{"n_layer": 16, "d_model": 768, "n_head": 6, "n_kv_head": 3, "head_dim": 128, "d_mlp": 1536, "vocab_size": 16384, "activation": "swiglu", "norm": "rmsnorm", "norm_place": "pre", "norm_eps": 1e-05, "positions": "rope", "rope_base": 10000.0, "rope_fraction": 1.0, "qk_norm": true, "attn_scale": 0.0884, "bias": "none", "tie_embeddings": false, "parallel_block": false, "init": "normal", "init_std_qkv": 0.0211, "init_std_o": 0.0, "init_std_up": 0.0211, "init_std_down": 0.0, "optimizer": "soap_variant", "lr": 0.00254, "lr_mult_up": 0.823, "beta1": 0.95, "beta2": 0.99, "lr_head": 0.0045, "warmup_steps": 126, "schedule": "wsd", "decay_fraction": 0.581, "decay_shape": "linear", "final_lr_fraction": 0.0, "batch_tokens": 131072, "seq_len": 512, "doc_mask": true, "train_tokens": 780100000, "steps": 5952, "dataset": "wikipedia_en"}
Each number is 128 + 24 x the weight over its row's rms, rounded and kept within 0 to 255. Layers, rows and columns count from 0. Numbers have three digits each. The size before them is the row's rms in percent of the matrix's.

# layer 5 attention value, 384x768, rms 0.0958, rows 270-341, columns 192-255
099:119138150095146119130141104146142086111136115115106140155146088118134095085110144112118130151113106096101122131132134136127144173115138142139119138120128106130127136119096099142111109122093143
101:126110108117099112153151126140091174117119115138141117086143133100112115155122096137155150160108111155101135127099070118139131100115098103081168174104137132110143121157156154098110127145106128
096:152119102124203160117134136138116113115093136101098098142122136100125123152121116122144115182120182147122107181107144162102138134123106126140137136143144139148104164116125143095087134149118071
099:114113117115113144172141150065108110115156155092113134116160121102101109103131117087098170097129103153112116158146134156142143095112180116114119167104111130129120091101146127126140153126119131
096:101114165171110140095120156098109175088113103106136124136101133127160128078126157111127092091163112146110112158155134149132151141110156172117102122128120067110066114112088136153127130145096146
097:135134172116125165080156108132128092122116086130142149081160145110087108139138113122118166101130119139132122132113123146131159121169114120162121134082172139111125120141075104141129122071158109
103:125090115118114133159108102160137120159105168130107143143145137088129145120153130107102143177136145111083096117172123116141166083168125113143128170143121159122137105118121116130175171142119138
099:120108134141067122091148125145095154136177117101101124134133136099075115183120142151134122088117101150136125146141138128118118089158073137165134122125142113129133124140131117192122109159118177
100:126137139089150133130108121111121140113155114122127139122105135100105130138187118125136155137147137136107105085106094132105133128132127139149100150198097131132168122099128138138113164105120109
099:103109123116131133091119062130159131142105136138157154139110150154095111126088132131121112122139116137095146125100128144127134080118132152174139175148160124071127168165121097164158162144140084
099:150115085151123138120145170070093133157120132119149151132110123113142136138122143080125136130136131157161110123131188111138129110107094140116143141160128105111113099131108130112099127128145137
103:137128100118131097124134133101123127119164148164119150105141118108139121143144122098080113137128156174127143126088134136110131096120148167146101127147148180104138095141125137142155120118086085
104:112147136083142119128125143150121062157146130149108128150127121156119109143097161133141159142151154073107157166168131114123108137140136116130139108146121141135156127119140171142127148109166154
099:127086166120121116076127147139111152129125092132081123091161149156129146128085147126073133134164129136124105111074142107126103088095105159130106165141144138150094122128151173152128112158161113
106:086152133134179078159119138115105129116109119141104137169126134124124133134105160097147136125141132156107164137134115097138168127096116142063130134085134134080137128144148125131135143104131171
104:095107140138157172162153127082136143182134120133115161150147185113150157104167143138135112102088135128113115115116090138135138101133119121098148126133138118119115136148103139149147143156126127
096:135158140127141157125132178097154103151131143107115106137130125171159185102127133182120196128108132146093139164135163138140139155126141155120150154145109131125170139175124169120131124145114134
097:106090131131125117090153130145079124161140113134155086120108097089155121160137116116107144082161091137104096162099141155123183126113127114134129132118146170151137105082110156144112108169132128
102:117101162107129110097116099117137135084136153136137134145136135084108129124135155163119120103132130153134106154134129139089123149133116139155133128141133138089110127097137117149148128144055149
100:131098102098067126160114116116097179112124161091123116106169166143112103089110095080167105175141109134129087137133147159114131143116130098134146121137075130146134155081154153146124102168104065
103:138133137134130122143126121119156145150124134112129101125132133138119166122091142149133126138140125147137096132108166152129105125094143120075119159135162087106104119140158116135139147155113124
099:137168183162172143146105095130155126080152126109156128143202097122149128143114133147180122104136096145085164110091114100111139152105149125142178131142119100117146122135119147140065109143147127
103:095125118125148129122136110128149128135116141112142125117119153126093147130112155078109123159127131117105141120114142125143097157154118121113123152139101115131082137107104104103113153103076119
099:174119122103081165132127115111082151141153179111154140120136094144113132100080121131093135180111102126114135113134164135119121106121112161101137123134107117119145111091145074167096152104096117
104:112109119091151129125110100147134104160123108147114150140126138158187121150192114143135143125108126123122127173128117163117107088128104110125110141128134178154147102117111097148116114148075091
103:141124118149081151156142106102132124118162120140147099115153112127143100132130102138104124124128113132091147129143130114122136128127182096166150129142105118137131131146154121123093080160097135
103:128113086092094126117137152172122139135142161130146130164149125103122162128116096128145111136216167139139137105114116156120137147129121060117126101135109111108111127149136103167149105122131129
105:127095112126153128155137177143072159131146117118119107200158135128177146137095121112117098127109130134158138113157125116087161147095152119109183105126141144104112143106142158115140114130142139
102:089135139091135076114136091122134130166163150154129100121108132097106150109171080161126108143113128155116152102108188148084150172131150140117121132132132152134160120134169141125136111088115102
100:087166155137139148143120078116139114137129162121123091127129097109121136087126101160122112149129111130103148084148094100119094117137182134155122098110115163118124089103140104117078097160116101
098:162102117155143155162102113108146115120132140153144145086158130153093083112102112133145122134136119135120128149185099157130108138163118146152127150157159155118134116134118113144100090143127174
097:176149146135131117139130099160123108114147120140141112092108138120091156121140150146139135122112122095118124126138113101158130115156146129149103098137118122148118121066102099129134107139175182
100:120131145163139114114144117115123137132200117167134179122115093112138172099104143153153129090141133183116106129111114149168096158166136123078159097103106122137085130104145104129124144102093137
099:134140115121127093183172106153077167151166101136148139120123133114139117185120123112088134106124119100173122129128147135138122106135117131066127143141097093123148108164134151174104112142155103
099:102154185131145130140094089124157124149132115169134149113161140109114172123120111149119154123128114114131141124134112118185116197143181124200124100148141140135121139120127119139115111129107157
101:081114100080120155131138112117110142082105139126102176128127125141120158162125093104116135097174130091116140156147108142160113119094127153093156122103157109106079091124176148113156072091146113
101:167156160146095155139078127138153133117108136110093106136141116126112134097118106129165159140156126129107082171117142131139097152135142061124145153141116143177132097119097135141082136131105142
103:130179096138166148129117155089119174139127108131130119146128087129084067099119104138113106119113124129096122089134134121131096117086159116129140127104132125154119099116127125105120105085155149
104:150101121145120164172136101143150121112084131118173156153154130152157138111166156151090117126141139100127195157155132126100139115130103113138137189112138100191166149151114168114110129077142133
102:136156142115101135144123097124138098164098164106118139142108141137122175103082151065104120103154149052126130080136115110171093134133133144167126112127094141173175160154155115116143128126121111
103:073121100135133115164108128125130165111082126098108113115103095142129137138137198130119130134120102110157131114084131123114142132162131121106101166132110129118146174132124119107136106107129128
102:111136148125162104105107125142144126106093121117122127144122132122150122131187122165154094148119147125123172101131111117165133132127115169140170120102130159149149114132128135183165152170107165
098:130173100174116101127103113113088108123111145203085118089171094156149119140120126176157122130097127121150104099125112120120114135132115199135111108132098155109147133150126117078138143158103178
099:132140125053149139112159117116130100116134098098129124114149125124146140135127123146111098151177152136162126109125115128170150116144173108138164118143200131091130146118155093147129118137132156
094:154130117110092139157154152152133107139115162139122107146133099116123154138132122131119089130120095123139113144113134119135165086119103154153135135125109128127143126118120181126128131118135170
103:088106082120121141128125096120106134191120104136106107149133131137180115111143094132098158120116134146115106127124179099114119122136096080139162139142105119133082146161124117162126133103095130
103:120133097153128119143118095145133116153110161120157087131163152123051137132112141124159142142119094103141121150146113114134122123147124118118133083133136122115131144146124120096102104113098089
094:139081088128168146115076190100107121109137128136102146102102112106099125084137123175115131115151136093142156172159118149126125117086129133099076159108121113099092148114109121148133151138096151
097:119149177160188141126098143130176155190095099133154170101143159136130147120161168110116122121146124083139127126124149128138131145141090176129152116119175161073166110126145190139169110116156105
103:128128138152153120074135159121124149128136117158148115110179141147175142109084141127120126132106152119085141139107148170136093114118111177104138100137134141144128108101096142130157081106125172
100:121126107108130109109137130119113139152122101166162096157121136098146108146115081126128158126108095074132154135121122080122139192128114134125125129186158125065096162144185086145124154169140183
098:139125109138146174163134122139165162118101134084139176094118099125133117132123115154106090162147166095145099124155142137148116111102088163120161130139126161061121076151100112136108123079114147
102:150123113111130082145155148120129114123112147142144111126163153110153107152128158094129134089115123113165185142131109090149153123144123133110153126132099056112150134119151136110123122154093090
101:162132081097109118084128144131145083095112168141136138124124163132078145159076136115068174134128133124103146140104111162179116128140146095087123131074142151096154165163122155090145131113121134
102:151135151119154159116128126093141125174115140137097122166163120150112164121131109060088116083095153137131143123133140183105133132145145133116127101131145098114135131130121098104135126171119116
104:128110147102125152136160109146151170158094171159117134124095108143129151152169122094150137125139112164069171116096111174199151121097099114130129138069109070151121105127155096126119145140149137
098:134137116156131131062093144114089114104172153102137125117143076123130123095110123107112099119117121157119101167147103159114163107105153083134127124169106192171140133108123104137139136153165114
102:118109134130104120106093122125158101120124114102138146150102126178165103116122129119160120137108166114126136174143136109125107092189115093132077098130124143122106157132136122159117131148113159
104:135136143135156113092100093152096143203130145099101096128130149111112116111104100141092113105150128124119171147121152114141093171119103146086155120128100113172154111122125161160146156110098156
103:126143105087159116121143124114147147105157110132146112127141154129132136134120104140133129168156104129142095158123148118189118141154087139182129112110110139103106133105112082137141149161134132
100:122135064110193112098051148162136138130149116161077122124063135112163144122086137117143174114125130148172107100134147146151148143120164078093124128101123158115079127159108138146154056122124138
095:108134135122088152095128124088092110087171131093112150111127144119103135156087147118130114084148082118140156097131146132113107112175109096121141123151121135143129128091108139121104105109131166
100:081148126111116139139133072103150082141123110126106137134105124077188099191112144101163104131134103104151164107150130116143127081132170106139106124141164102135143119144138107156115141113122158
099:124085136110120129094171115137110100132158142085143159121141163130142135167137115117124148091085135131093137147131148134157113139070125113134110118116124099113128137152180120160100159092147142
101:131104153116122126168153161145133103097083124110087132152120147136118156135111115123128115117120167132131132100093175139165133123124181128158072113151132161151115122127114140156130165142122140
099:146101128137130125138119135118129114136108101125128138114110138117155107114156152124109148074128122106127077135120158125158088115055156130129131129144087144117146162118133152144100094180119093
105:115116099095150130140130147133114088169150101176124142135090105125103144122126091137084115131120115122133142107121161104116130065159124155137099134073115110119108133178121093108107153131119107
105:195090117113101118166128154109107090153129170143087134113153164112137175110111135149156120125108096120141138185137115121164135135093140115113134091099179141173146099103180117084147135076161160
103:099103123143182090114145098141167108120169110124131135149130125109131137137200072139101123150058158150088117091134127140165130155092144124154098137168108180144125121143127145107128084116125118
099:097123153116139157134065137117119127131136100103172114111123144210129153130116107122120131130137127121118155125085116144146149159105112099135166135165117105144119100128091134120123124153119138
098:149179132142139117110115101118125098112138133168121137100129103103147121092151129158121098097089110104114141092129118128093112124108126121124134119134143132145063133124090132086092125131133145
100:124118143139140102110100124142142156082094148120175171100129111146109135131144141106116160120123146117132092137095124135163120124119132090142100136071122143156164061083120138083147122138136107
# layer 5 attention output (transposed), 768x768, rms 0.091, rows 526-596,654-724, columns 192-255
095:153106112099128139132095148135152137148101128124117068144135139090145113131085136131120081151133157131154157135143150106090156165134155109134153157117124112132123118136119132106107125155121134
094:124174133165104113104139117145119120132167111170097105144140156140095181140101129114123048140156134147147143106133142113131107101120157115139115156116155118129115146103152145121122117149104162
089:133117120149113095125114157119129139121168172141137121106120106129111153087110133125104174169137073132139124115145108096117129164125136127078144117115101099126114082144138111132140105103103146
096:151138181162109083150133079129123105089109179144140119150100158130126086116140132137136116128110130136107129120113098157155160219121143079119174160100101133123124149125163130120085124098143140
094:113153110156111151128090107138162161114113083103122120116125144126172171151119068124124133140113125125161141159081137156125083136151111137104127136150175141130157160143089108104108148131093164
091:099112153148164108104121106120121164138148180130144130123133136131135132095160089139119152134130133072159123102155093118111156138134083144075158152121130172123141129126121140111143147152149098
093:099134076152158137144096098102126131153143137126094128125148131129112147158107128154142163104102111161127151117145102106131108146090135133107134119133140118113126164139122123156172134123137159
091:158129098110125090188127133103140116125104090142125115111147129148102108158092099148088125081171100104113129096142082094130138152115113110139100136133108092156114120114134124123095096172146117
088:116134140104125101121132118131149075111145100168106126157145097117130125124112131128115115134154102147148115133140098106128142144113146110107142178129163116131132136112156152155144117131177145
094:113133137135124157178146107177115141144155140150075104087180138100146151161130100140107139079113147095136148142146135120093134133141132099104155108155142099121148123138128105120131099105100191
092:148118152135136132124126102177150158120136120097159117108158094175099128168110106136129140131109125134119149091135154128131143142133114142142137151093128120138154121094169107071133091123112101
094:108156149125121118139172088121171162097117149142115099122114101142122123150142137100117139143115118083154131171115138098134125150107112156162080097094172101144115148091143103134119168125111148
095:115149155105146094128136126114160127114111105151154142119134150126131092102147142077146131102115156133159095133180106115133154114070159101142135143163085129134141140117091125136087134125119121
090:136143083132159138149120126129155202135136178162176132135122131102173089146135100201122149144110125138160141148146128083076115179147143170137158138103145119154178058152154134117130113076097109
095:104094139154152173113150135138180127145131135145143145121126144155140090091114128122155155139111159134153117114126137114118080086151135083163120108175116131121104187096122158122129121131131095
095:183116088105136120129099131147115121087142153108156135086105146163145158138117125136101140133132110140137127150162160155086110125124161102121148153107194103123090113165165119111134116098139161
094:158109066103131132175150096167084140101114158136115164145182124081176112118172092136135109133145127131161086135118108120140111118106150103129134136115164115120104142118113143130156126079150126
087:101164147138115097124112139114168110131137167136126138145106129108113154094136111109129134105160114114108150128111175100068112124152132086121160112165108116106161147149143143148143108095115136
093:144157095117129191139116115153146114072112108111119116108119162149111108090148110129117117140092133162108156090141140175136126119152127124151114155135085135128147161184128123127118132142116161
093:150148129178119112099140095166131149144108141127112178133172145129174132147110108160108138116119146150143173139142113126158114149132130140150111142132117182112165117130115111150122116118167152
101:127111120115141142147149157128093132130155120129152163079135090149144116111118143097130105189133169131136108108149153137112144120141116095175127078097104134106118120142120110138106150139185130
092:153145139071153097151179115136073123112171153123098133122122122061156131152136118138142097153143122166156118090173134151095134124169148116132119108142088124162097127181098136135176135150161097
096:173148130132123170101129145155147157176097124112154141172167129193144110137108131146126173101101133153178165131156116104112097186130152150100128166120127122082120140132149128181146093150139149
090:130097121119177131101131107083119163132155107155133163087113121104161145111145144135114087106137085125134150109126112127132135109086161115125084135142108138113103145160163140132140115141127113
091:171132148157095140163115145144125159115147129142129153113106120155069104146168115155097116105162126088087138172159129112109108143130113122111134127118112150146161168119131124131188143114120119
098:152108152103128129129109148142113144111078146118095142189148111138117150124091156153164148133148126173149114113147121125111127136115129099148137138097083151140125117125127158107146124151116122
093:177149147155163098141089096109159148138091130106174110141115115204094120148087128134130163145089131143109132175117120105093111165126161131170140129102132114136119142126108139128119129118145114
093:113125144150122105133166104117162112148122165114142160133143125126068165098134141154108133122125085101118099123155122151124146147145122117163121151129121126164118092123148117107122198144128107
097:157110148098106146138128114116128143082153092106085110113137116108151097093115115110095146114117169112144102107110114162138143179139120175135163125154144113181127064105146139113124131136142151
096:111122153160059100113168137114166140142124102167109092154116122104107103170094078136125141125106142127121138188141121141120104167154109101107138088144106097159137143117074144128137169078181122
095:111155083159103121132143123121089122125139126087137115103180062164114140155116134129103160090162144089109156125105161123118112161096117125070090116143109123123142127120166111122128118124131156
093:158134154152141077138134118142168124137114141095098156121123118101115114126108118156143107105127150096115167080118153152134140144132164119102188116150111154126116150146102130150113134143100126
093:173157113108163131156138158141153181124122208142111086123164117140129093138096160126155160117154113141130094123120127122118135094145097095092154102135104126137125124139106154143132144148160129
097:144105103141120135121078129151145101101157143164117109100145139115152158138154110149150124122103113095115118118116139171088142161132092140131083109123157145126151091122141084118128166138123105
090:127155137115155114087111146161111196110122130119135113157110105108203114154147125116128097143115135159117148108101123149144131163082158101134144127141130130112080101136139147160088117115142127
099:092121158163135158134116097108095141136157123087155119135128082177095112158162140144159137118134087150112099089148147136159157112131166116120109089123113158170126106145166139151065146148194123
089:143122052108118120117108129124169130137084102145167137135125099129098137120139150121126159109085125122150143161133116136104144078133170161150134109142132080178147127091103125138134111123153132
095:130114186151164082100161092135157083114120145154159116148117159137154185145118159166138136139109121121102097109090147123127124106120112134116110158140156134095102135127122134116138172189134114
093:143123118143113114156065127090143121122139108135096086111064123104151135103151108079132121134076140131146118136094099148110115149118118126171141125101118135111143101124133168113155122105075128
094:150167136144131110112098106153111137135144071141149103098077101130125100129131122105139138135146099201123121127136114136141118145141200094111133131157170106164106109125086098119121100078169134
098:154074122118130122137143154138120150142161112146148167104141168169106157100128147153168129154153094164089129151112126122139136134135150178082128110115093147062129093118096125114127175109058120
097:104195098102154153135141134135167131147162145144117139159076117162177136131080109116131151096096091092156104122158124079072092135156192140113108143111158127116124146123124101131117143119142105
097:165087141076115124146122151129141113088085131132118148139149115074151136119121113076088113135149124110196172080125127131118099117101158132100096157130145094107112161155122152130077093156132120
094:125135131140124138137076076146163128149081117122139089144122123165108059136153147138113151128108138120143105169148131147100090137151140110092144141136098130152119143142137125143132152149141138
092:164130108117095121154134156096160194104136141114142131132104168160143109182179132130121169154130134147167144110086121136115109120071130095123111142154121123131132130137135141094125119134139125
091:116189085111115080117103165163144122083116127099140155152147135095128093133126109126148129114170161105130129166140135137146162150138121119145115100180133127117109147158076148141150137132101108
096:121119109130140114115154149134130141114168137130115101147159078164138124077110127130117103140125125147107136139119145128138141101119120135124113170116095135120153116154129185068169119135195142
091:160138132113139147116110129108178133130175141135114113146124110168120163169159099094110133187131125112104154100112101110122106120176109120141152134172133180146120105128097108124112167152083097
092:130092119097140106111123154137117141163160103142093105091151127144109125120125107158116153128136125136183101108159168096180124130116098139164130126108120137136113155125118145150083143117137104
094:142173142121149111147172110108114123135084127122131126173060154115125119115122126165115140145126121149128147137147147089124140076169111098118131123118091119119142140126165123146089132140100116
093:116117141129140099086095096097167131142126145145135128138118149113107156093122124129210127112149130158124121111150134112114147124111113136095129119107148113146076175119115090135092120124093117
094:119085142140116149095125161123111172159085087117128137069117146135128113074149162082094173091130097157146120101094109143107126085152115119151129096153142119153125138102140129140144144135140144
094:148144134119115165118139087115169134099119172125152122188129103139116160142178104133125078113141103099140101131119139106137131128094103107128124139166123178164154171122085143148113128122138125
097:187131186090117141149149095129129109106112190112124190124146151121074054122161113147116110111117093121162142120161144174114105105180125132140131166111121142126126112121104141141112116110156121
099:076113150101133137184166138163180173126150139093148144148086094116141132096157122147178083146126123163107145131129130107144152150085118100177144136080084129134129112153148130113107164090089144
094:095132119124112113142106152159192104119172212145130164114151108159103087132125134164166095115135119126133114096126115140128135118112131123159081079098134157104129157100099137121162141121136162
091:123120120101139104095119085095141126141107123160122146130133092140135133092079199146129097118134177107120128126109128130129153152143145150150121158128157177094095113151069148136111153169149159
088:113126144139191129137105150094139121107157122156142137129176126116128110126104164176137147069090146106140146156120135129162156117101147121113124148122129119097097140113082152168157175126143131
095:124154139123111147133154159127110109094150129126099166132166089119146149124110149105141087108129143131136126098113101129140107126071144135094143159124130162112113125090146104150143134146144140
095:094096128128164149135126106130146133162147094154126139112168098097150136165120149170115146087145111096127120147103138132109127128096146118126096161146128114090091154117130129124149169116094169
092:154183159127105143163121155149100170131084186165131127097124122156135123137075118123114117091097133128114133142112122109096163047125150110159110090168177152147087113156088136101086130113118078
091:154153156161138166111110142140136158144102111122134132130119118157127171127125125134113098107138174124095130110123097161172174097073123136113089113124101098108149111127138148097141122130152092
094:150108134133096117138120139120073132126151094138142109105156131127136116069136111128128140125140112105155127149166142160130098118127103077112115111103101105140152133121122126120150135161135133
090:133137149055168150144063113083146142136143108124160118138123090132111142102122128165154150128142132111108131153150089144125107113142140082105105152125160132143144096104100158120165106116153148
094:121151136147167126140134143119143105111115147120151096114102136126171106148121115108134156115134069113122103117139118131082097134158190132117156130167146155157168126139142156123121092152151145
089:112160125156110139114146125138125151132151133148132094089133157155128152138126127133155122116137156144161108124104137148081123123167142162164090120148181076142080117136104112142130125135156118
097:166098123123103107147129126133126167154118122115108126149189148114104159122125170116129126120162144116148144106148120102116136147113118134152108118140145134167146136068117125151073116121091106
098:129119154131139127107138135122127172112135129123134124154140170101152124128111117155122136154124084102096124106112088134150108102128097168171081125131125144110089134107131154148144168097068101
094:128118172168107140106113110147164138123149108160180176134139089132168116094126118135121187150160101110159158131109117112153119147133116120125118145132158132146119124077131087148172104088181088
095:149088105123119117137162125138103118099179131171133149117117111097092115116134138136083154132129136133115157112117135138140102136121124150114133133119155066101134123128123160094173158119133143
097:149133138154139118121160097108118105167120113097122132154149122135099130113144124108166117125175151114122144147119108081129129136140110148164160148154111137101174132130105151152116113134158102
101:176119145118106123107137102081117099129124107174157127071157132153085175179114134158137088094153103132119154166114118162170129075139154107088124131150144117141124150122121126126137113145138102
104:144164169170151139126113094108103137135096122141124149112166101142131117123117110109103119131112119160134098130124142155142118131151103133135154114134063121136136165131110106145138120112137085
101:133152178169127094143119086115139152126104072136145135152141126102173148112155082172143111075119138160166075119118145163112126106173133130141099127133126165115136122116151145118151130121162142
103:095125134093120102120153160144130118151095120118099159152136117135161130125070124103167119118116128093096105115112162106096100066120148163104085135113134126147135104149109139127110120183155125
102:140138114148139141148127144146129117135125126183140085152121125137108092120128170100165123142084107146114153164188142080126137149115166123110128139121120137181119085153161136173178104101105109
103:134128103123133134111151142183160102118118135120126135106091105119095138132114100156119099106163128145165171143124143111108123123106139135089134129116098155164143135119126127136166095124102159
104:142115145126123147085133149139153132097133144096135124150098149156135135109121127132127133109134089105117133165139159141181130126178095119145144124119117090147101099145104134113100152114106111
104:124142104104085150130153145151150120163162158142131165128118121132109116114121121147162143091155142116087131156142114102120148118155144158099159104134127149125141120127116110110163115133082118
106:121114106138127135163152135148112126112070113120144107123143186147184144141126129075160164125062144130160160093110116141129133125149122123183149139116136097102116127168111128146121151111092138
103:154144100123156076065111132094130137135094088125151152126119114126067126131125161116083107176110093126120134140117097154147136135097128133150142096097120112114125133144127152157137172146119124
103:118114135122154142110115120108112114094123188139168134142144148142142133084156178101144142085142154095188122126137100134103136143122100136133128099116155107133135144115070105192127175126141148
103:114111097148140128111176115151142140194092110088131169173132114135168154109126131177123117138134139137128140083152093195171119125164128120102122126151102150129134143147115160140090102123107142
105:151125099142124159109103142100111155106106138120174136181126099116112142125076093112132123119143129129100120073083151121103109130176085191100140119122167098147161111150148095116119133159097100
101:107047145132149127099138165116102147148128131117110092104129121123092116173160132134114153131129135129107141112130127128127122141152152083126101130141087121076137166118146133104151139117131110
108:130124112147126048116124130119092134145125071129145123170154134150179132123152109162090179160122102127087094109144172096157118143153125149082152137129142118113141166115119120141143121122181115
104:101165146107095139140146150124153119184155118113094139161104083089088108133149141115128164124149140142136138149117084082122141131116112109155148140144093106118159165167136124140107130132146126
098:147124155109118136144115126130106160160124129110097097157083128134086114136098152144146118108119084120114133096201132155144148123130151110098115128152111140161142170125113154123114149145171113
102:148122151092183170162166140099137124109106113073102123129140136134143075156141129142142124145116107141166131130139117172144114139104101146098122166110157142165101118102126119131123159159115108
104:127148104123123126124129181166134130128145131135127155155126083096127144118141100085107110147165119124145155127097165138107118163093087129081126115141172119174149100138113151122161117136150132
103:138133137171136133113067142123182102098193084155089104130122130144115099164157125109123102118125067107115125106130101144125113123175115138100177126109146072105086168162136115131133151159120105
103:158095138111126112145101130148109108135103117131122117161126135120104119124124100154100114105137082130121153134108112131116114127157145156126114145150154116148164138154151151181123106125128098
104:148134100148135140142114145147150133175104129131155110161160175208107086157121095126097152165077114109117172173154145113139139105134111123116122180122131077096151109070133113144168166146093116
102:133149134142114146118147119097115102092137133134118105114126113113082135132124161105157158128128132096090134138125104159127170084148134113103150099150123160143113124142106122095129139111138120
104:119142114140126137182170146167154112086133125110086103151122167121126147146154146139119145144112150110096126136099122106128117175115136162166094134095137138114121107170129137136121154125084115
108:122144113082141132153082112100153113109094142121147092123127106083142124097093199135099111143108124137141114094084122141124136135130128090166167130101155094152106132124164154104062085123092100
105:122145117145133111134138149136157144171122128136137122074141167159147168132101141133098168099103131109117122146078162126165119135129106164054138138215151141128080119166113111137137150141143124
108:155133117134096131126143117129121134137127130148143122123138179085147150163138121111133080078135123084117146081135129101171141124123141110126149145153161127150146143143148155117134114156123177
108:087152155127122132083133109168118103125113112138153122086130152105150103117124122112152123131157163131132125167082120098146135122155125135079162131082138119065136165123131136157131121150140097
105:137174144175138166157173175162139077109136158141140174145178135143145187110136166150144107146137101157136131138131194103117103132138122093136123121090133134103115158137105099122147156134109117
102:142145178125163141129107105116093127100146081094130140077125132130114122103159127120116149125141107133138144114107130128152169180126106165153111161162143126150093103143155157125147146146062128
105:134136149136096154124111120140154124108114143146138115142090157141123094136197145093119128117064128141132093118083173157128160054136160134151137137089125132120137121087123130138165102089102115
104:113134094142128162150125154128107123121124106169137142137182120126104151149121151094136115102136147104138125156181087093159117171117125134108137131095172162162123095117171156112119122151091125
105:112163155110135158136139129067106100085069152111122154122097108108154136111153100157122137118121159115147150124135124151100127126100097165180123109146132076152158111174106129125144116154132134
099:125124166140145132159156138121098130143110127100134151144120118121111142108135155162113164116154165114127115124154163133181140099136127086137127130102129139126131152111087107102128119150113162
100:151103159142081129128132156108120117117142116118184151123148153166085112128076119173144163090121117140159112150130182140148130071149138118147119088132145195109130106164117118111157140175102117
099:160130140110095143147139118116161089165082155135114116121131088126165128111150121115133144138112081126136147140124097112121134113144154131140150115115115128084113157112115109148160085114090134
105:105131152130131120157137182098105107122155115118142110151147133116172099138136111135092120156108115112079133110151131082104128143098156134076150143140175128140117092148144128132135112143123128
105:130128114141115109128095154101132106127105121164094137083133097132142131140108136121148140100107101110111109134137113142151137109169120105131126106104109117109163114100143129133134127082101109
098:136133166096144183116110138128151152084078126082155136112123156124142089153142175091115124159160114128120159137110138111154152126097125105122113133137116139115131140113110078148133098130119142
108:128094092125125064100101112071144108113151142138136117135178067082144096098104076185164145141125138110120103155155104106123163142130114137116125121101134077166099131110151156120124127133101158
105:144137129160145139110141116118166137128127120124114101102127146081131097124124096147132153112153150135120107099142140109168120088091120095137132141117143140132122118129180138126147117152192171
101:134105141152118153147125140156089144126134153125135150166122142131100136136094142127109116144108160170086074143108146152137140154143070114117119095134191120143112121133132171130172096156127112
103:099159122105142100127085150123117122154168134103156107110116168145117136145151140138161110144168153144112157088112138130162147157157101138120143118160075147167135109092121121136133147093110108
103:175133140141144141139142124140110122115130186134114155134158171115127122154150131144164149119119081146156127115148149136107134091118109121149111123110164135158161116126092113164121133147130112
101:102114153102157155103131089172127106169133106144128126097146138131100166128135132162122123117120100132128129154116089154148164148120116117129103115126145137098136155092144138130149144097124105
107:143169191125164113133128102086137138156151145119109134143115117153137118140115149128136079125141128135103125111161107160128104080128139120116112136085132099174168117143116123129063136101168133
106:146130109135143152143132107163121118161122104136097143100111134132081152178116162202169085133159164112153112096127113129106129118130133127127137060129126130156136106068138109189126172098083122
102:114108161118089154120184135182117136113096110122123117141107138137116121157090105129135126126068118151127126127133155184151100119155126078133176152120111082085160163123144133100123118094161148
101:084078168151103116097128124121128115121088157096133163116115124126095124121120139092162134135145090159122132101099083116118119125174120109103111130089111086135133083131153139092155143142120172
105:140133136112123126132120105121127125128151136106133154126164108151089139095127174126152164099101090157121116143112146128104114140123135119167136104140135144169141134114138135132147122148143108
105:133145121142136120099094146130112101162157124126121133124091141133119139172128148122099154144099133115137121100129121152161100173149132109133100122133119132145194103123111135121150104089136105
102:116149137123127113112127126118120094150183145138155111140125124086121129134152165099128123097137088178165167156090149116118132161111146115163126154144175096133125121095098177110135138140105159
105:114109107169123069127129142144101114108119133137093124111096161107131146119117138126124127100118137114129142137115161144103119143173126121166070145142115120125146115115167128111115116117122119
103:099118094145125147140137129120102131136139138152080137136149075130162175114125113139138128133127126124119144092129141127106121141071120138103121109145125122150151134156134136101104178108158138
098:100132129122123130130142106122111102093115085153119074129145131106146135136149159146131122139122168146141054131105116162065138060137110161116096139119149095138100123102127111130124089144131118
103:125109114106118124119127125103112135115140105079118104148174157097145161152084140080119143121130117175115186173143153110121117181164119153098132145199108137141127123133122130140128135111109117
102:149158097067081157145164131144148104098123172113124109110098108135152108160172123048154113145115129161091114119137111114151108124149149134089158115130135095146097086132117151138064091108114131
108:136104157144118145165127134149117137123150106083081150112110134122105104135161127111105103134123099157135133102116107143151105127144109127122149127096121115119095109122141147103094100128128136
108:094113124126122119109124130119141165087107123115173122145110139148095144171133126138122135139092167128127111122126131114126129124122097125153113095139115138154152126125100114137087080117145118
103:164128099151156122137147181134130122126132148103159111126152132118120143111132129105114113155102119134142152121152121137138156181125132119129179110127105114134153151137115138126138097132112125
105:097093110116120153139150106112145114134133083048143113128179147134109131150173085146133119128121088149133090107169133110137096136149101154123121116133100111148154127120095090139155138164159148
101:142074148070109082099150166132177135122161160141177113150164148149106112136120148139115129155126141095181142171146213096079124169136090132173172134146163130172125113116143141142079150117120125
102:135171096114080132099123115128154134110112142140110151201100122104083166137101102152173182086100147130138106146061102099119161136116135142133133152155171122109106160119112162116169108112124116
101:108144098140118112138093141157171144103122137131137105143098139130137115145145142112117102122155111162124137094116122138097132133145102143128137126131124169163098153186142125085120096113125119
106:176051139134139118115137122159140140125123120134128133144129128145102074104125125126118169122160111143085138130120112106125185083115090076113122170102134091104111157112115089137145136113113120
104:104113124096108104118139108128140100085127136087107071139104119099143081082101146128103137112144133145145124107138064071179143106127131117140119113140120129133153115134105131127120138135123158
103:075127139125141134143115126129144142104105090166100135115080117095110147108143074146138159135114101117109119128111133138142113132109118121140166116141144127077136186163105085115111174093138105
105:102109124132111141134117164117109137138112106157107109160094115143127124108175168091080092110105112146128171158127138148130149176135143076100176132123092108140115125099123139142115153107205157
106:146096118111103120113103156124087135131106147143135108164142174098146130173119185155130098122134192106129090155108156144128116144112158150127125145113103142080100139095147128103116138132074145
100:069135081117137110128137112124141127136134123091107113139111145125120117106128129107124164099085131110129120195131127103118126099178165176115150092114075116108158142103116113161120118096138077
096:157110145110137191147157148117072092101113131171152120132160148131177126128145171133145143118140104133114112112139165110129110119133124117154140158125105154139142116144152127194114112114114168